config = dict(
    num_key_value_heads=5,
    head_dim=32,
    hidden_act='squared_relu',
    attn_scale=0.205,
    parallel_block=False,
    extras=['capped logits'],
    learning_rate=0.00445,
    weight_decay=0.2,
    decay_shape='linear',
    batch_tokens=65536,
    max_seq_len=1024,
    dataset='wikipedia_en',
)
Each number is 128 + 32 x the weight over its row's rms, rounded and kept within 0 to 255. Layers, rows and columns count from 0. The size above them is the row's rms in percent of the matrix's.

# layer 4 attention key, 160x160, rms 0.0649, rows 37-58, columns 0-159
size [ 89 113  90 120 100  97  59 116  89  94 124  95 125 115  66  97  93  87 101 106 115  86]
[[135 103 110 135 147 204 151 133 160 171 145 124 107 144 112 138  51 113 147 125  83 123 137 119  99  53 138 114 130 108 128 120 119  95 191 163 126 106 135 157 124 158 113 140 141 151 129 136 116 131 151  96 108 114 147 141 142 104 163 126 138 145 134 121 133 114 131 107 117 115  66 113 118  56 116 149 152 124  62 157 100  82 152 181 116 156 171  95 110 137 115 135 115 106 158 108  89 190 130  84 134  86 140 100 103 116 131 128 126 135 154 147  71  98 163  83 127 165 126 203 104 132 146  94 149 123 159 101 163  10 122 139 130 113 107  95 115 122 128 140 120 119 145 114  76 139 110 255 104 114 141 188  94 109 167 194  54 129 164 196]
 [ 97 133 100 181  83  38 134 146 215 109 127 118 137 142 150 125 141 141 163 140 145 112 121  85 156 179 139 127  86 130 182 164 147 118 127  92 104 143 140 132 132 115  93  53 120  94 160 121 128 109 145 176 107 116 122 180 113 119  90 181 109 107 137  35 123 167 126 110 136 109 172 178 104  96 106 171  89 155 129 167 168 180 103 138 159 111 135 177 113 162  88 139 152 155 112  80  88  66 125 135 151 156 102 124 120 153 142 129 115 103 150 105 220 183 126 126 196 106  90  71 157 130 102 130 129 134 112 165  95 120  85 138 115 135 135 141  87 158  95 132 125 149 131 165 181 122 123 108 146 167 201  85 105 126  78 154 160 184 123 117]
 [155 115 159  65 151 149 119  82  85 153 108 144 133 113 156 116 114 164  99 118 128 159 141 175 177 125 130 131 131 173 126 124 114 127 109 133 161 135 113 146 110 154 121 156 167 159 123 104 144 132 124 110 151 114  66  93 125 125 132  99 157 162 141 215 147 119 198 185 127 133 121 133 104 180  97 121 140 117 138 109  97 119 103  69 170 120 123 157 154 123 194 111  91 117 126 221 154 163 141 113  78 100 175 113 121 148 105  96 128 103 115  96  79  70 117 160 123 135 150 131 135 121 139 116 158 161 144 153 159 254 152  96 159 127 111 121 154 116 169 108 154  88 158 126  87 157 126  80 143 161  29 150 146 101 126  26  96  97 100 126]
 [143 116 132 136 142 101 117 100  41  96 124  56 132 102 126 116 177 152 104 142 129 125 133 119  94 169 108 100 183 112 126 103 130 140  76  83 141 121 123 123 128 119 159 140 109 115 121  86 108 127 110 141 169 141 122 116 118 148 112 118 121 138 136 130 123 122 134 137 116 144 206 140 143 225 167 116 129 108 136  54 158 120 123  95 112 117  90 129 148 118 116 121 145 150  97 174 163 112 143 144 137 166 112 157 145 140 123 164 144 176 110 127 184 108 138 146 104  85 122  78 207 147 114 145 105 123  88 124  96 250 157 153 118 149 146 144 147 132 129 101 111 145 106 139 151 117 127  27 147 122  93  91 204 105  87  61 223 137 161  56]
 [104 175 144  79 121 167 121 138 191 166 117 201 144 159 141 110  95 126 142 116  93 122 136 139 147  72 140 156 109 132 107 121 114 120 158 209 144 132 139 119 128 108 119 141 109 156 128 164 164 148 174  83 119 147  97 150 159 141 162 102 136 140 115 182 133 105 129 135 144 130  37  83 132  52 102 120 141 116 121 130 108  78  82 137 102 156 138 146 101 117 139 147 102  93 184 120 134 170 149 117 140 133 134  98 125 116 155 120 129  86 117 164  72 151 113 102 136 168 145 165  29 132 170 117 126 126 193 133 170 104 129 106 112 105  84 106 148  95 125 124 124 122 148 107 105 130 150 209  97  84 149 119  79 152 183 157  15 143  76 203]
 [139 124 131 145 158 214 136 184 100 142 150 137 109 141  68 206 135  88 118 107 130 106 121 112 102  78 136 120 146  90  84 119 124 121 172 138 112  92 123  90 130 133 142 128 132 123 112 151  97 116 137  94 149 137 194 126 133 117 188 149 116  89 130 107 114 115  69  70 136 101 111  87 153  91 179 131 134 132 117 140  84  96 172 195  94 127 148  78 121 116 124 137 139 110 147  64 110 137 114 131 145  83  95 114 127  97 132 151 125 178 150 157 101 136 156  94  69 145 118 200 111 146 114 118 122 110 129 100 150   0 124 187  98 126 160 122 136 155 119 144 134 132 103 106 115 126 145 204  92 108 142 160 112 124 160 211 103  92 188 118]
 [141 126  82 113 129 208 121 100 138 179  94 141 132 169 152  77  68 147 105 105  84 122 158 129  84  88 140 118 151 146 125 141 150  78 170 123 151 109 120 166 157 151 167 159 154 194 139  81 147 164 157  66 113 154 104 132 176 127 108 112 146 157 136 111 203 137 123 125 159 166  61 144 120 118  74  57 143 131  79 109 102  66 108 150 116 127 103 135 110  92 129 173  90  97 169 151 166 180 195  67 177 199 151  97 154 134 144 116 119 125 140 122  95 131 125 118 123 158 145 104  47 114 146 136 156 144 181 120 128 145 108 154 127 106  85 115 141 118 123 158 142 155 152 120 126 155  84 158 166 150  88 120 102 136 145  60  90 157  99 194]
 [175 110 168 102 161 176 102 125   0 103 119 137 118 129 111 139 126 162 117 122 149 145 150 147 119 115 121 134 157 136 107  84 105 157 136 122 143 124 101 128 113 107 133 171 158 131  95  86 137 158 113 125 164 150 127  94 159 131 177 100 142 125 137 198 121  96 102 121 103 112 145  75 157 189 191 120 162 137 143  92  81 101 160  86  84 148  89  79 160 113 179 111 142 107 143 172 161 146 142 176  93  86 139 141 146 104 108 179 135 188 117 157 102  76 104 132  24  78 135 151 134 149 122 130 124 130  99  91 142 143 192 164 152 130 132 131 146 165 127 128 130 124 127 143  93 138 163  57  85 117  75 131 174 143 178  98 150  76 164  86]
 [138 117  91 101 161 107 142 104 159 102  97 159 120 153 163  98 167  95 158 126 153 140 116 130 121 145 126 134 151 153 141 152 156 145  64 131 122 123 136 167 143 108 183 192 146 145 126 148 124 132 104 137 143  93  60 110 183 132  93 110 176 151 110 129 148 137 176 131 128 131  57 161 130 148  80 143 122 144 123 109 146 115  88  77 181 141 121 169  83 129 182 139 113 110 124 205 180 139 105 127 145 101 152 143 124 150  81 118 110  61 165 107  78  99 121 124 177 123 138 113 148  87 161 178  98 111 154 144 168 234 131  94 130 120  74 145  79  72 155  95  81 125  94 116  98 143 126 108 178 130 109 158  75 125 135  15  83 164  98 143]
 [132 132 143  82 140 205 128 115 116 181 123 178 133 149 147 110 116 133 134 123 122 145 133 159 141  58 156 138 141 156 105 126 118 125 163 193 142 115 129 138 127 145 111 191 133 159 133 158 134 155 142  81 108 136 100 120 168 145 168 105 157 142 105 217 134  96 151 144 116 157  40  88 155 103 111 123 176 106 150  97 101  83  93 108 110 156 120 134 100 113 146 157 100  84 155 166 133 188 155 146 113 103 160 138 133 128 113 113 123  89 120 155  17  65 120 106 103 152 154 199  64 113 157 125 133 124 171 127 161 121 149  95 122 109  82 102 142  84 147 135 154 109 134  55  75 147 129 172 112  91  97 152 104 125 188 107  42 107 107 174]
 [ 80 161 102 130  95  85 147 141 255 128 126 168 133 130 127 102 148  87 136 144 114 111 108 113 132 160 130 125  70 108 133 166 150 130  91 159 108 139 155 107 126 150 106  95  91 103 151 173 134 111 147 153  92 125 135 161 105 125  80 163 114 131 109  75 113 156 139 125 152 128  89 159 123  53  89 151  86 126 140 176 152 168  95 165 151 114 167 179  91 135  89 145 132 149 112  70  95  84 138 102 159 147 103 107 120 139 141  94 123  72 127 108 177 186 122 138 239 178 111  97  99 105 134 129 118 128 153 145 103  95  80 100 118 132 132 128 116 113 133 138 137 127 130 115 173 110 104 181 158 111 200 117  78 125  90 180  99 176 100 173]
 [146  95 137 136 165  85 110 139  57  65 110 163 129 128 142 104 186 155 138 132 196 138 122 134 122 163 124 137 150 146 143 124 120 184  67  94 113 127  86 124 130 115 202 158 120  97 120 100 122 154 105 165 150 144 115 107 159 127 109 109 114 106 117 127 109 119 104 121 116 127 165 106 123 179 167 146 117 157 182 128 131 148 167  46 119 150  84  99 159 143 192 117 144 124 118 150 180  74  67 207 106  78 109 175 155 123  79 177 118 131 146 138 147  77  96 135  74  85 109 110 162 113 120 171  99 106  87 105 108 171 171 142 155 131 122 170  85 156 146 126 110 124  78 157 131 122 174  38 108 122 126 136 120 151 154  75 184 107 160  58]
 [164 102 153 118 157 166 120 128   0  90 159  79 109 102  95 151 149 135 102 130 129 133 140 139  78 123 114 128 171 129 100  88 110 169 123 118 142 116 108 114 120 113 144 161 131 127  90  93 109 143 102 127 155 138 159  87 120 130 144 107 141 131 134 184 112 105 109 134  98 125 178  87 179 216 185  97 161 110 138  66 103 101 178 107  94 131  91  79 165 116 137 106 142 123 121 180 172 147 133 156  91 128 123 138 157 119 126 150 150 218 106 130 120  94 114 131  30  96 144 127 174 140 117 145 105 121  76  87 132 168 164 158 139 130 142 130 146 154 146 120 138 124 120 122 103 119 143  53 100 132  71 123 204 127 158  84 185  95 174  73]
 [110 137 114 132 117 111 147 147 245 163 108 188 139 154 162 123 107 105 167 114 133 126 119 135 147 108 143 135  78 139 128 177 141 107 129 154 114 115 124 136 138 150 123 129 131 123 144 190 146 124 135 129 104  94 110 147 134 127 111 154 128 114 127  94 143 139 145 132 156 135  48 172  94  45  75 139 105 139 135 195 116 159 100 154 175 130 166 153  80 128 131 148 103 118 147  75 100 138 105 106 153 103 123 110  96 131 108 107 115  50 170 129  96 156 123 122 206 171 125 154  74 108 144 119 153 142 176 166 137  69  90 103 137 126 106 109 107 100 131 154 137 126 135 112 132 140 110 210 154 111 182 158  17 149 120 164  46 157  92 199]
 [123 102 167  76 151 157 126  75  32 131 116  88  89 127 151 108 126 182  83 107  88 145 121 148  95 119 139 137 165 163 129 122 131 139  93 136 157  91  89 136 127 173 161 159 132 104  88 101 112 172 108 126 164 183 103  86 119 158 117 112 156 173 167 166 154 131 120 162 141 174 141 169 138 203 136  62 132  74  98  56  88 103 147 121 127 160 102 109 153 113 132 133 149 122 101 204 195 153 172 131 104 167  96 107 142 138  91 109 145 149 123 134 109 107 104 130  66 109 151 119 172 116 115 136 129 164  91 114 134 227 144 136 144 146 132 119 160 126 156 139 169 115 148 142  56 155 152  68 122  94  87 115 171 136 138  48 118  98 133 100]
 [ 91 132  90 146  97  53 146 101 168 123 133  55 130 104 138 105 151 136 128 140 124 108 107 105 108 177 116 123 137 129 180 175 150 129  78  97 127 147 149 139 128 141 126 103 111 123 166 129 121  99 105 142 132 111 110 136 119 135  66 156 133 131 139  62 140 178 185 148 126 150 173 193 101 164  85 146  90 124 144 121 200 188 101 118 179 119 120 168 112 134  90 133 129 159  89 139 137  84 143 113 130 185 111 137 104 162 137 103 134  77 132  84 186 158 136 154 209 125 115  65 162 109 115 139 123 153 126 173  98 219 113 118 138 148 144 138 112  84 137 110 132 124 131 143 169 140  85  63 191 173 113  88 143 105  36  80 174 181 123 114]
 [136 108 154 128 150 212 152 169 111 162 137 131 111 134  89 177  99 111 117 108  96 123 143 152 136  70 125 143 117 101  92 117  96 103 211 161 129 103 120 113 132 148 118 128 148 156 104 135 122 124 154  94 138 118 183 119  99 106 199 121 134 121 122 162 129 104 116 130 109 109 119  82 155  77 141  98 142 122  95 144  85 106 167 199 100 139 191  81 140 145 124 119 126  96 148 101 118 204 132  89 115 102 126 121 129  97 151 117 143 168 128 147  57 120 150 105  71 158 120 188 101 136 133  90 150 139 135 131 152  13 125 147 112 121 138  87 155 156 143 150 151 101 145 109  82 111 153 218  82  90 124 197 138 128 176 201  87  64 160 137]
 [111 106  95 146 134 166 157 163 188 163 107 146 136 208 135 119  95 115 154 118 116 124 147 134 133  80 105 127  95 142 126 152 112  86 201 138 107 117 141 132 123 149  76 133 161 152 176 128 103 128 163 119  99 136 164 158 132 113 175 169 160 107 115 108 147 132 139 125 125 121  69  89 134  48 130 163 134 173  89 179  72  93 142 168 134 148 126 123 101 157 113 121  91  89 154 104 106 174 102 104 118 112 167 144 118 103 143  94  97 102 155 125  75 121 141  92 127 168 124 184  75 108 161 106 162 101 144 139 175  18 111 131 113 138  91 123  77 154 117 140 128 123 140 108  66 134 134 214 129 108 156 184  86 130 160 157  37 118 132 200]
 [133 110 123 110 145  64 125  83  81 119 117 125 138 132 173  83 130 168 115 134 149 147 124 159 145 150 109 130 147 169 162 160 132 138  64 111 133 126  99 168 130 113 145 155 136 144 145  97 124 130 107 137 169 121  67 116 139 145  93 129 143 137 132 129 151 147 163 166 140 136 130 162 102 202 116 129 112 109 141  84 144 151 104  50 168 117  81 176 143 102 166 132 119 133  90 194 170 103 102 119 129 138 160 163 134 150  85 137 122  83 142 106 127 102 113 151 151 103 135  98 171 114 135 153 151 130 129 150 116 255 159 110 139 152 117 148 115 117 132 104 116 115 127 174 142 168 119  32 177 172  84 114 103 127  94   7 139 147 117  93]
 [113 159 142  60 143 177 115 102 139 159 108 170 141 152 166  96 100 150 117 121 100 147 132 160 125  83 126 128 138 149 105 113 110 123 115 183 161 129 123 164 129 140 128 194 132 162 130 135 135 160 143  74 129 157  73  99 165 151 148  96 157 166 140 201 161 112 185 151 148 156  57 112 112 107  89 105 160  99 122 105 115  70  88 115 131 157 138 125 115 118 178 143  88  93 151 180 159 194 149 123 126 135 178 129 122 136 127 122 120  84 120 160  35  84 123 123 130 166 167 172  67 129 163 114 149 131 174 121 172 182 133  78 151 122  49 117 143  70 143 122 132 116 152  97  82 135 140 147 134  98  84 147  96 133 166  89  50 113  80 194]
 [ 80 157 104 150  82  41 121 130 218  95 126 117 143 120 162 125 167 130 148 144 128 126 132  96 143 196 134 117  98 112 166 153 162 125  94  90 115 144 145 121 136 114 113  55 111  80 147 130 127 111 130 155 125 126 104 162 104 123  63 155 104 128 140  55 130 158 118 131 140 128 151 178  94 118 120 153  81 140 148 145 179 184  87 129 156 105 137 177 118 130 103 129 155 162 105  88 112  62 135 131 167 192 107 136 127 146 152 131 128 104 135 113 233 180 122 158 223 115 101  64 138 125 116 137 120 134 120 159  90 152  83 131 122 133 141 147 107 128 116 120 125 154 118 168 201 123 122  86 169 140 183  72 123 115  67 140 172 173  95 123]
 [174  81 125 114 151 163 110  79  39 159 110 136 116 157 160 138  87 155 144 117 178 157 136 132 154  94 101 140 135 194 163 144 118 129 124 108 130 110 121 149 110  97 106 187 204 170 160  91 118 137 101 133 138 118  88 123 162 147 131 108 168 125 133 143 159 125 163 143  87 114 121 148 128 174 120 145 166 155 123 100  80 139 102  58 164 156  77 131 139 133 156 113  97 107 145 228 145 137 138 165  88  89 163 124 120 130  90 117 101  91 150 101  58  73 114 119  91 107 162 152 113 106 134 143 154 132 140 136 162 180 161 125 163 116 118 109 119 132 116 118 128 112 151 144  71 167 115  89 141 202  57 148 111 156 169  11  83 115 122 113]]
# layer 4 attention query, 160x160, rms 0.0703, rows 38-58, columns 0-159
size [112  92 107 101  94  62 114 103  93 118 105 119 119  62  85  82  93  86 108 111  92]
[[ 99 166 114 148  87 104 125 142 198 143 131 115 143 141 152 127 104 168 142 174 108 107 128  99 172 135 148 123  58  98 158 179 119  94 109 110 164 144 157 133 148 152  85  70 102 152 165 156 132 118 165 128  80 104  80 149  90 131  47 150 144 155 126  96 172 181 168 147 142 147  74 150  90  83  66 161 144 132 113 151 139 139  93  93 147 108 136 185  88 117 105 144  98 137 138 151 102  96 136 119 147 138 161 118 122 131 112  81 130  50 148  94 149 177 102 120 218 184 113 127  90 115 164  74 159 133 195 166 117 114 143  67 123 113 145  95 102  91  84 109 127 121 152 122 138 160  95 155 164 128 149 109  88 129 110 105  66 182  97 193]
 [134 109 139 106 158 147 130 118 101 159 120 181 125 127 135 104 119  68 111  92 132 125 148 146  76  73 129 137 161 229 110 127 159 175 167 155  76 114  65 146  92 118 102 196 173 145 116  86 155 126 117 118 179 138 164 133 183 102 220 123 187  97  89 166 118  41 118  91 112 104 201 137 167 137 132  78 121 115 136 116  56 145 107 129 168 148 165 124 150 124 152 126 127 122 141  81 130 162 143  93 140 132  98 115 142 123 137 196 128 134 130 194  78 110 152  84 123 119 163 115 120 107 120 139 118  84  98 135 139 158  50 162 137 148  68 135 122 139 167 178 127 112 114 157 115 105 129 130  94 167 136 155 120 140 151 130 160  76 110  90]
 [104 148  87 130 147  43 120 114 193 115 134 104 125 110 149  86 170  65 150 113 104 145 113 164  60 210  92 129 128 171 155 146 161 130 122 133 139 138 115 164 132  99 133 159 123 126 134  83 129 159  96 116 167 125 113 131 122 140  96 169 136 146 118  83 121 114 162 149 115 127 166 179 166 139 132 144  97  94 136 123 198 131 135 168 130 102  84 189 115 112  70  93 138 180  99 126 161  90 114 126 104 200 113 129 117 149 166 154 139 154 123  95 183 141 153 148 205 113 135  49 206  96 107 163 112 132  84 140 103 184  92 128 120 153 142 144 134 130 158 137 126 165 120 129 173  70 140  69 192 140 125  88 132 112  80  97 144 192 113  94]
 [126 147 139 100 157 165 137 158  87 132 145 171 125 160 117 157 109 113  99  80 133 117 135 138  70  67 158 131 145 131  98  99 163 175 132 143 133 107 110 121 103 138 104 172 123 140 126 108 155 126 149  77 139 149 164 153 191 120 216 101 141  99  98 189 118  99  76  75 134 118 115  94 160 123 134  68 194 123 170 126  74  82 123 125 102 168 151  74 179  94 162 122  99 102 171 146 121 182 114 132 183  88 112 168 147 121  98 192 114 144 139 165  42  98 141  75  94 131 128 187  85 125 138 125 137  95 150 105 172  78 116 131  90 114  60 122 120 126 133 154 132 118 124 134  90  99 127 143  86 126 138 134 146 154 195 177 133  46 138 127]
 [145 109 150 159 114 170 123 130  63  71 152  53 112  98  84 178 152 161 128 167 124 153 108  90 166 148 132 117 132  37 119 119  61 102 115  85 155 120 151  88 152 127 185  73 108  91 102 166  89 132 106 164  88 118 136  97  83 131  67 128  83 163 162 125 138 188 151 155 122 137 118  77  91 177 162 158 121 148 122 100 156 107 183 133  83 121 100 100 134 149 142 117 157 135  90 163 143  95 124 161  72 112 145 132 126 117 128  76 151 185 118 107 177 129 107 182  69 109 120 151 169 179 115 117 131 173  97  95 105  96 210 136 118 131 206 132 137 150 110  79 153 145 126 115 117 153 125  91 117 110 110 114 182 122 115 117 141 154 172 112]
 [170  86 117 122 188 203 133 114 141 175 162 100  85 119 115 166 126  93 159 136 105 137 131 146 116  73 122 159 157 105 124 144  84 106 177 178 137  82 157 106 156 137 187 128 171 105 109 151 126 159  85  58 116 115 182  80 108 140 169  72 119 155 172 143 114 149 186 136  94 164  55  92 136 125 158  90 151 134 117 114 130  52 169 193  86 162 129 119  99 132 152 117 125  89 105 123 119 150 128 129 114 123 125  85 135 130 204 130  88 113 100 166  72 103 178 141  70 121 143 153 126 181 127 102 127 137 118 107 176  53 116 111 140 126 172 119 146  97 132 109 155 155 158  59 105 124 128 117 137 100  75 134 172 111 151 130  81 176 156 123]
 [145 102 143 157 163  87 100 117  73 118 134 116 123  99 141 122 169 120 125 106 160 102 145 137  85 138 102 128 159 171 154 107 152 180 117  87 112 115  80 136 106  94 154 165 121 125 102  64 134 110  86 140 174 124 155 138 163 118 158 144 164 108 117 128  89 103  87 112 107  89 248 117 187 171 163 101 122 121 166 124 112 164 162  88 102 123 111 123 165 127 126  86 149 143 124 115 167  84 103 150 144 122  86 139 138 123 136 242 120 170 138 143 156 116 142 112 104  78 100  78 174 132 126 164  97  90  71 118 106 148  91 174 126 163 133 158 109 157 128 159  95 136 111 160 121  99 155  68 123 158 123  90 160 155 122 128 231  95 134  45]
 [159  82 147 143 141 194  95  82 129 185 135 179 140 122 156 108 150 139 187 149 150 138 140 143 190  96 129 160  81 133 139 114  45 112 173 158 129 170 118 100 192 149 169 154 151 164  96 187  84 162  57 132  98  85 124  96 138 135 124 125 104 186 132 172 131 136 172 203 100 119  75  51  52  88 111 169 119 162 139 176 131 107 160 142 103 125 117 149 115 163 137 118 117 119 130 102 180 149  99 151  91  97 161  96  70  87 128 113 122 126 124 117 129 119 115 148  89 117 162 149  90 153 153 137 131 177 156 122 152 104 151 142 187 151 151 155 140 128 125 113 107 141 172  87 103 149 149 140 108 102  69 165 103 144 153 100  90 175  88 154]
 [178 104 143 100 173 191 118 113  48 161 144 173 141 114  78 164 142 133 148 101 150 130 139 136 128  62 131 144 192 114 113  74 124 170 163 153  96 122 130 125 142 104 152 188 142 163  98 123 112 139  87 109 153 153 151  93 173 104 209  98 135 118 123 185 124 103  68 128 108  91 142  52 123 103 172 131 153 112 112 134 107 107 185 153  76 156  98  91 156 112 123 138 132  88 140 116 157 179 136 141 117  73 109 129  97 116 119 187 139 150 126 160  87  82 137  86  29  86 144 171 104 129 159 131 124 120 121  76 146  80 161 182 144 128 114 105 164 140 147 128 108 111 147 109  63 134 158 156  73 125  76 141 125 161 176 152 123  90 127 115]
 [ 82 159 138 103  72 135 154 164 186 107 100 156 137 156 104 145  94 152 120 130 124 143 106 144 172 109 166 137 104 105  96 155 124  77 108 150 131 125 158 127 112 164 112 104 103 109 143 188 135 116 160 133  90 115  91 132 124 146  93 120 100 118 117 126 161 172 138 120 176 144   4 155 106  78  65 142 125 141 116 142 137  90  60 142 160 119 167 141 101 132 136 180 119 104 162 160  89 165 139 135 132 127 179 140 131 144  78  42 110 102 105 103  90 129 127 136 165 171 127 177  58 108 122 120 159 164 185 154 132 122 160  66  99  89 100 102 131  99 107  90 164 127 127 113 133 159 122 184 134  93 163 161  87 130 153 141  31 125 104 197]
 [155  70 149 166 136 105  83  88 137 145  99 169 137 105 187 100 171 164 186 150 181 127 122 128 193 165 100 160  97 159 172 126  70 119  92 116 116 161 115 109 158 128 195 123 106 135  79 166 113 149  41 185 104  96  84 106 130 159  68 133 102 145 135 119  94 168 130 170 123 122 133  93  70 125 120 176 100 185 186 169 146 164 136  98 108 107  90 170 119 156 118 117 145 131 107 109 167  85 104 178 112  98 148 115 100 106  93 138 114 129 131 102 175 131  97 182  99  82 121  75 143 159 119 170 111 159 110 145  92 178 135 155 168 148 170 148 134 153  91 121  92 138 139 130 150 161 164  75 129 115 109 119 119 166 124  85 172 167  87  85]
 [136 137 107 148 163  43 117 118 116  94 129  94 120  90 126 111 156  88 116 122 121 131 123 132  60 177 102 129 169 152 145 100 161 156 121 110 114 117 123 152 129 101 150 144 150 117 120  68 116 135  92 126 179 121 153 129 116 122 162 136 131 106 117  94  83  96 101 120 119 105 240 168 178 168 162 115 111 117 147 110 119 157 140 143 124 110 108 130 152 129 109  85 158 154 107 118 153  95 118 131 110 168  74 133 131 140 148 167 121 194 111 126 179 124 170 129 125  62 114  48 225  97  88 154 102 119  70 101  97 148 104 163 126 160 149 179 144 152 151 150 101 168 121 160 158  87 151  66 146 150 115  91 182 141  99 117 223 126 148  50]
 [145  88 147 116 105 216 136 112  92 163  97 177 127 142 127 147 115 182 155 160 151 139 135 132 216  69 150 143 119 104 112 132  61 107 123 147 118 142 139  94 138 159 149 104 132 137 106 196 114 138 143 155  58 131 105 100 142 138 111  97 103 142 150 157 140 166 141 149 148 148  22  83  84  99 113 129 138 148 133 132 121 109 124 103 119 153 159  92  94 148 171 177 132  88 145 143 105 165 137 132 120  79 191 115 134 112 110  85 132  73 135 130  92 108  87 152  74 143 148 199  31 168 136 127 139 162 166 140 164 112 170 119 140 104 119 116 145 127  99  96 138  97 138  99  94 185 126 190  95 111 131 183  99 131 166 115  59 124 121 169]
 [128 103 138 112 160  77 150 133 113 123  92 113  93  95 120 121 118  62 153 141 121 137 161 180  85 148 105 168 199 212 116 139 136 134 138 137  72 142  85 144  95 132 171 168 163 130 145  46 141 175  88 137 177 148 147 119 118 119 158 126 127  85 163 116  77  67 134 116 142 148 185 164 165 120 167  60 127 119 147  85 121 140 132 205  94 135 132 140  99 115 122 112 172 120 102 123 129 168 127 102 138 165 121 110 159 145 157 165 118 172  92 142 108  88 175 152 118 120 137 105 158 107  80 126  86 122  41 157 133 157  42 128 128 153 137 133 178 118 162 176 163 111 143 141 133  88 171  69 117 162 111 108 171  94 145 108 154 113 135  65]
 [ 87 148 110 110 118 116 137 100 223 143 125 135 139 165 146  80 134  85 148 136  94 145 111 129 166 137 120 136 102 171 131 153 124  78 153 179 123 152 161 134 150 161  87 119 137 143 156 140 118 151 148 114  79 103 111 124 114 146  76 132 139 143 135 106 150 149 206 158 138 163  67 191  94  97  75 136 109 135  94 120 162 114  82 152 203 110 140 201  89 122 109 124 110 149 119 135 119 151 126 105 119 209 151 105  88 139 150  47 142  88 116 115 139 160 121 152 193 165 144  96 123  88 126 104 154 145 177 159 165 172 102 102 149 145 140 119 138  78 154 116 153 125 158  99 144 136  90 153 172 124 146 136  66  99 128  90  42 192  85 196]
 [137 147 127 152 115 157 169 168  27 103 130  71  93 122  60 191  92 157  77 115 109 159 120  94  86 113 132 101 187  91  81 104 130 163 137 122 113 122 107 115  92 116 138  89 147 101 123 108 119 101 172 118 130 160 181 116 116 102 182 105  98  84 170 117 113  98  68  97 152 131 187 161 159 194 203 128 165 106 119  87 100 118 171 145 136 156 160  28 145 114 163 122 153 137  97 135 102 165 135 103 131 110 116 154 162 107 140 120 135 211 102 156 140 123 141 100  76 130 142 168 155 137 107 123 108 111  80  94 136  95 140 138 119 126 125 146 152 133 130 143 136 149 131 158 124 111 101 129  96 170 145 138 200  99 132 164 165  74 195  97]
 [152 132 138 180 113 200 114 166  62 155 152  90 136 105  91 187 100 184 116 128 116 116 132  98 166  79 158 139  93  64 101 109  74 120 190 130 180 150 149  92 174 134  98 105 126 154 129 171  92 115 140 130  95  99 144 110  86 148 109 123 114 159 141 160 168 160 133 161 109 119 124  63  81  97 136 165 174 132  81 148 144 102 186 110 102 114 104 107 110 128 103 129 108 111 114 132 142 141 127 151 101  61 153 131  80 102 116 104 136 142 130 130 128 106 106 129  65 138 132 187 110 145 164  68 136 147 175 104 125  22 179 146 142 126 206  89 126 147 110 105 119 118 170 104  80 175 117 194  82 112  82 140 126 107 162 143  85 143 127 143]
 [171  61 124 150 132 156 105  57 151 194  91 192 130 107 212  81 172  98 184 133 178 125 146 171 176 115 108 181  85 219 186 131  85 123 157 175 100 139  88 142 158 139 146 155 155 157 106 150 133 171  48 165 110  95 107 127 125 161 101 130 165 166 141 163 118 113 177 168  95 128 123  75 101  90  85 146 121 140 144 131 159 159 129 125 120 137 121 202  87 153 116 106 136 125 124  78 145 130 130 120 106 131 149  85 109 121 141 142 140  88 145 130 139 102  99 156 129 114 164 103 102 173 146 126  98 140 135 170 131 172  96 160 177 157 123 120 127 124 135 136  93 117 152 104  96 159 121 136 139 164  89 148  93 126 139  63 109 172  58 109]
 [145 112 135  80 179 178 129 138  75 152 133 192 114 145 106 127 121  89 121  77 117 115 151 166  80  75 132 129 171 180  83  94 146 175 172 177 111 118  97 124 112 112 117 211 147 148  98 102 145 129 131  85 170 143 161 131 172 133 220  98 149 111 108 198 109  57  87  95 111 124 151  90 161 115 156  70 160 120 149 120  85  93 136 135 101 159 138  96 154 105 143 139 124 100 166  98 149 186 135 142 146  87 120 145 131 113 134 193 128 148 126 177  39  72 130  98  71 132 156 177  88 129 143 137 111 110 117 107 148 116  96 163 127 125  86 112 139 143 163 150 121  99 118 132  88 114 148 148  70 127 111 154 136 135 180 163 148  69 113 100]
 [ 75 172 124 116  98  70 152 148 225 126 110 143 143 158 154  94 101 121 122 160 109 109 128 150 131 148 121 126 104 141 145 186 150  93  76 122 143 118 140 140 111 122  85 105  94 126 156 144 167 142 182 125  90 131  96 164 135 147  74 142 158 126 101  99 131 145 168 122 166 161  62 198 140  91  69 108 111 128 148 147 143 118  63 105 169 132 160 186  86 109 133 159 109 146 149 147 110 115 147 130 158 145 162 119 145 163 108  86 110  39 130 105 104 167 113 129 224 198 110 115  91 125 123 116 149 134 169 185 131 171 100  56  82  93  96  91 105  98 103 117 146 128 133 113 156 135 110 151 173 128 179 106  76 140 112 107  87 161  92 174]
 [194  65 138 157 146 160  90  69  61 186 162 136 143  98 169 129 168 139 137 145 165 109 153 131 174  83 134 160 101 164 171 121  61 136 201 128 123 139 120 120 178 149 125 152 151 168 107 110  87 126  63 128 146  90 142 115 143  91 152 137 180 166 117 174 151 132 135 172  61  86 183  57  93 134 124 157 127 148  98 151  88 137 182  82 124 113  83 142 150 147 105 103 114 102 110  98 179 129 120 114  98 112 116  82  90 120 152 179 124 130 157 128 156 105 124 119  73  90 133 127 113 135 168  95 134 135 148 124 138  78 132 184 180 182 160 129 108 149 131 151  98 101 159 117  56 141 138 141  87 142  57 144 103 128 153 103 130 156  81 119]]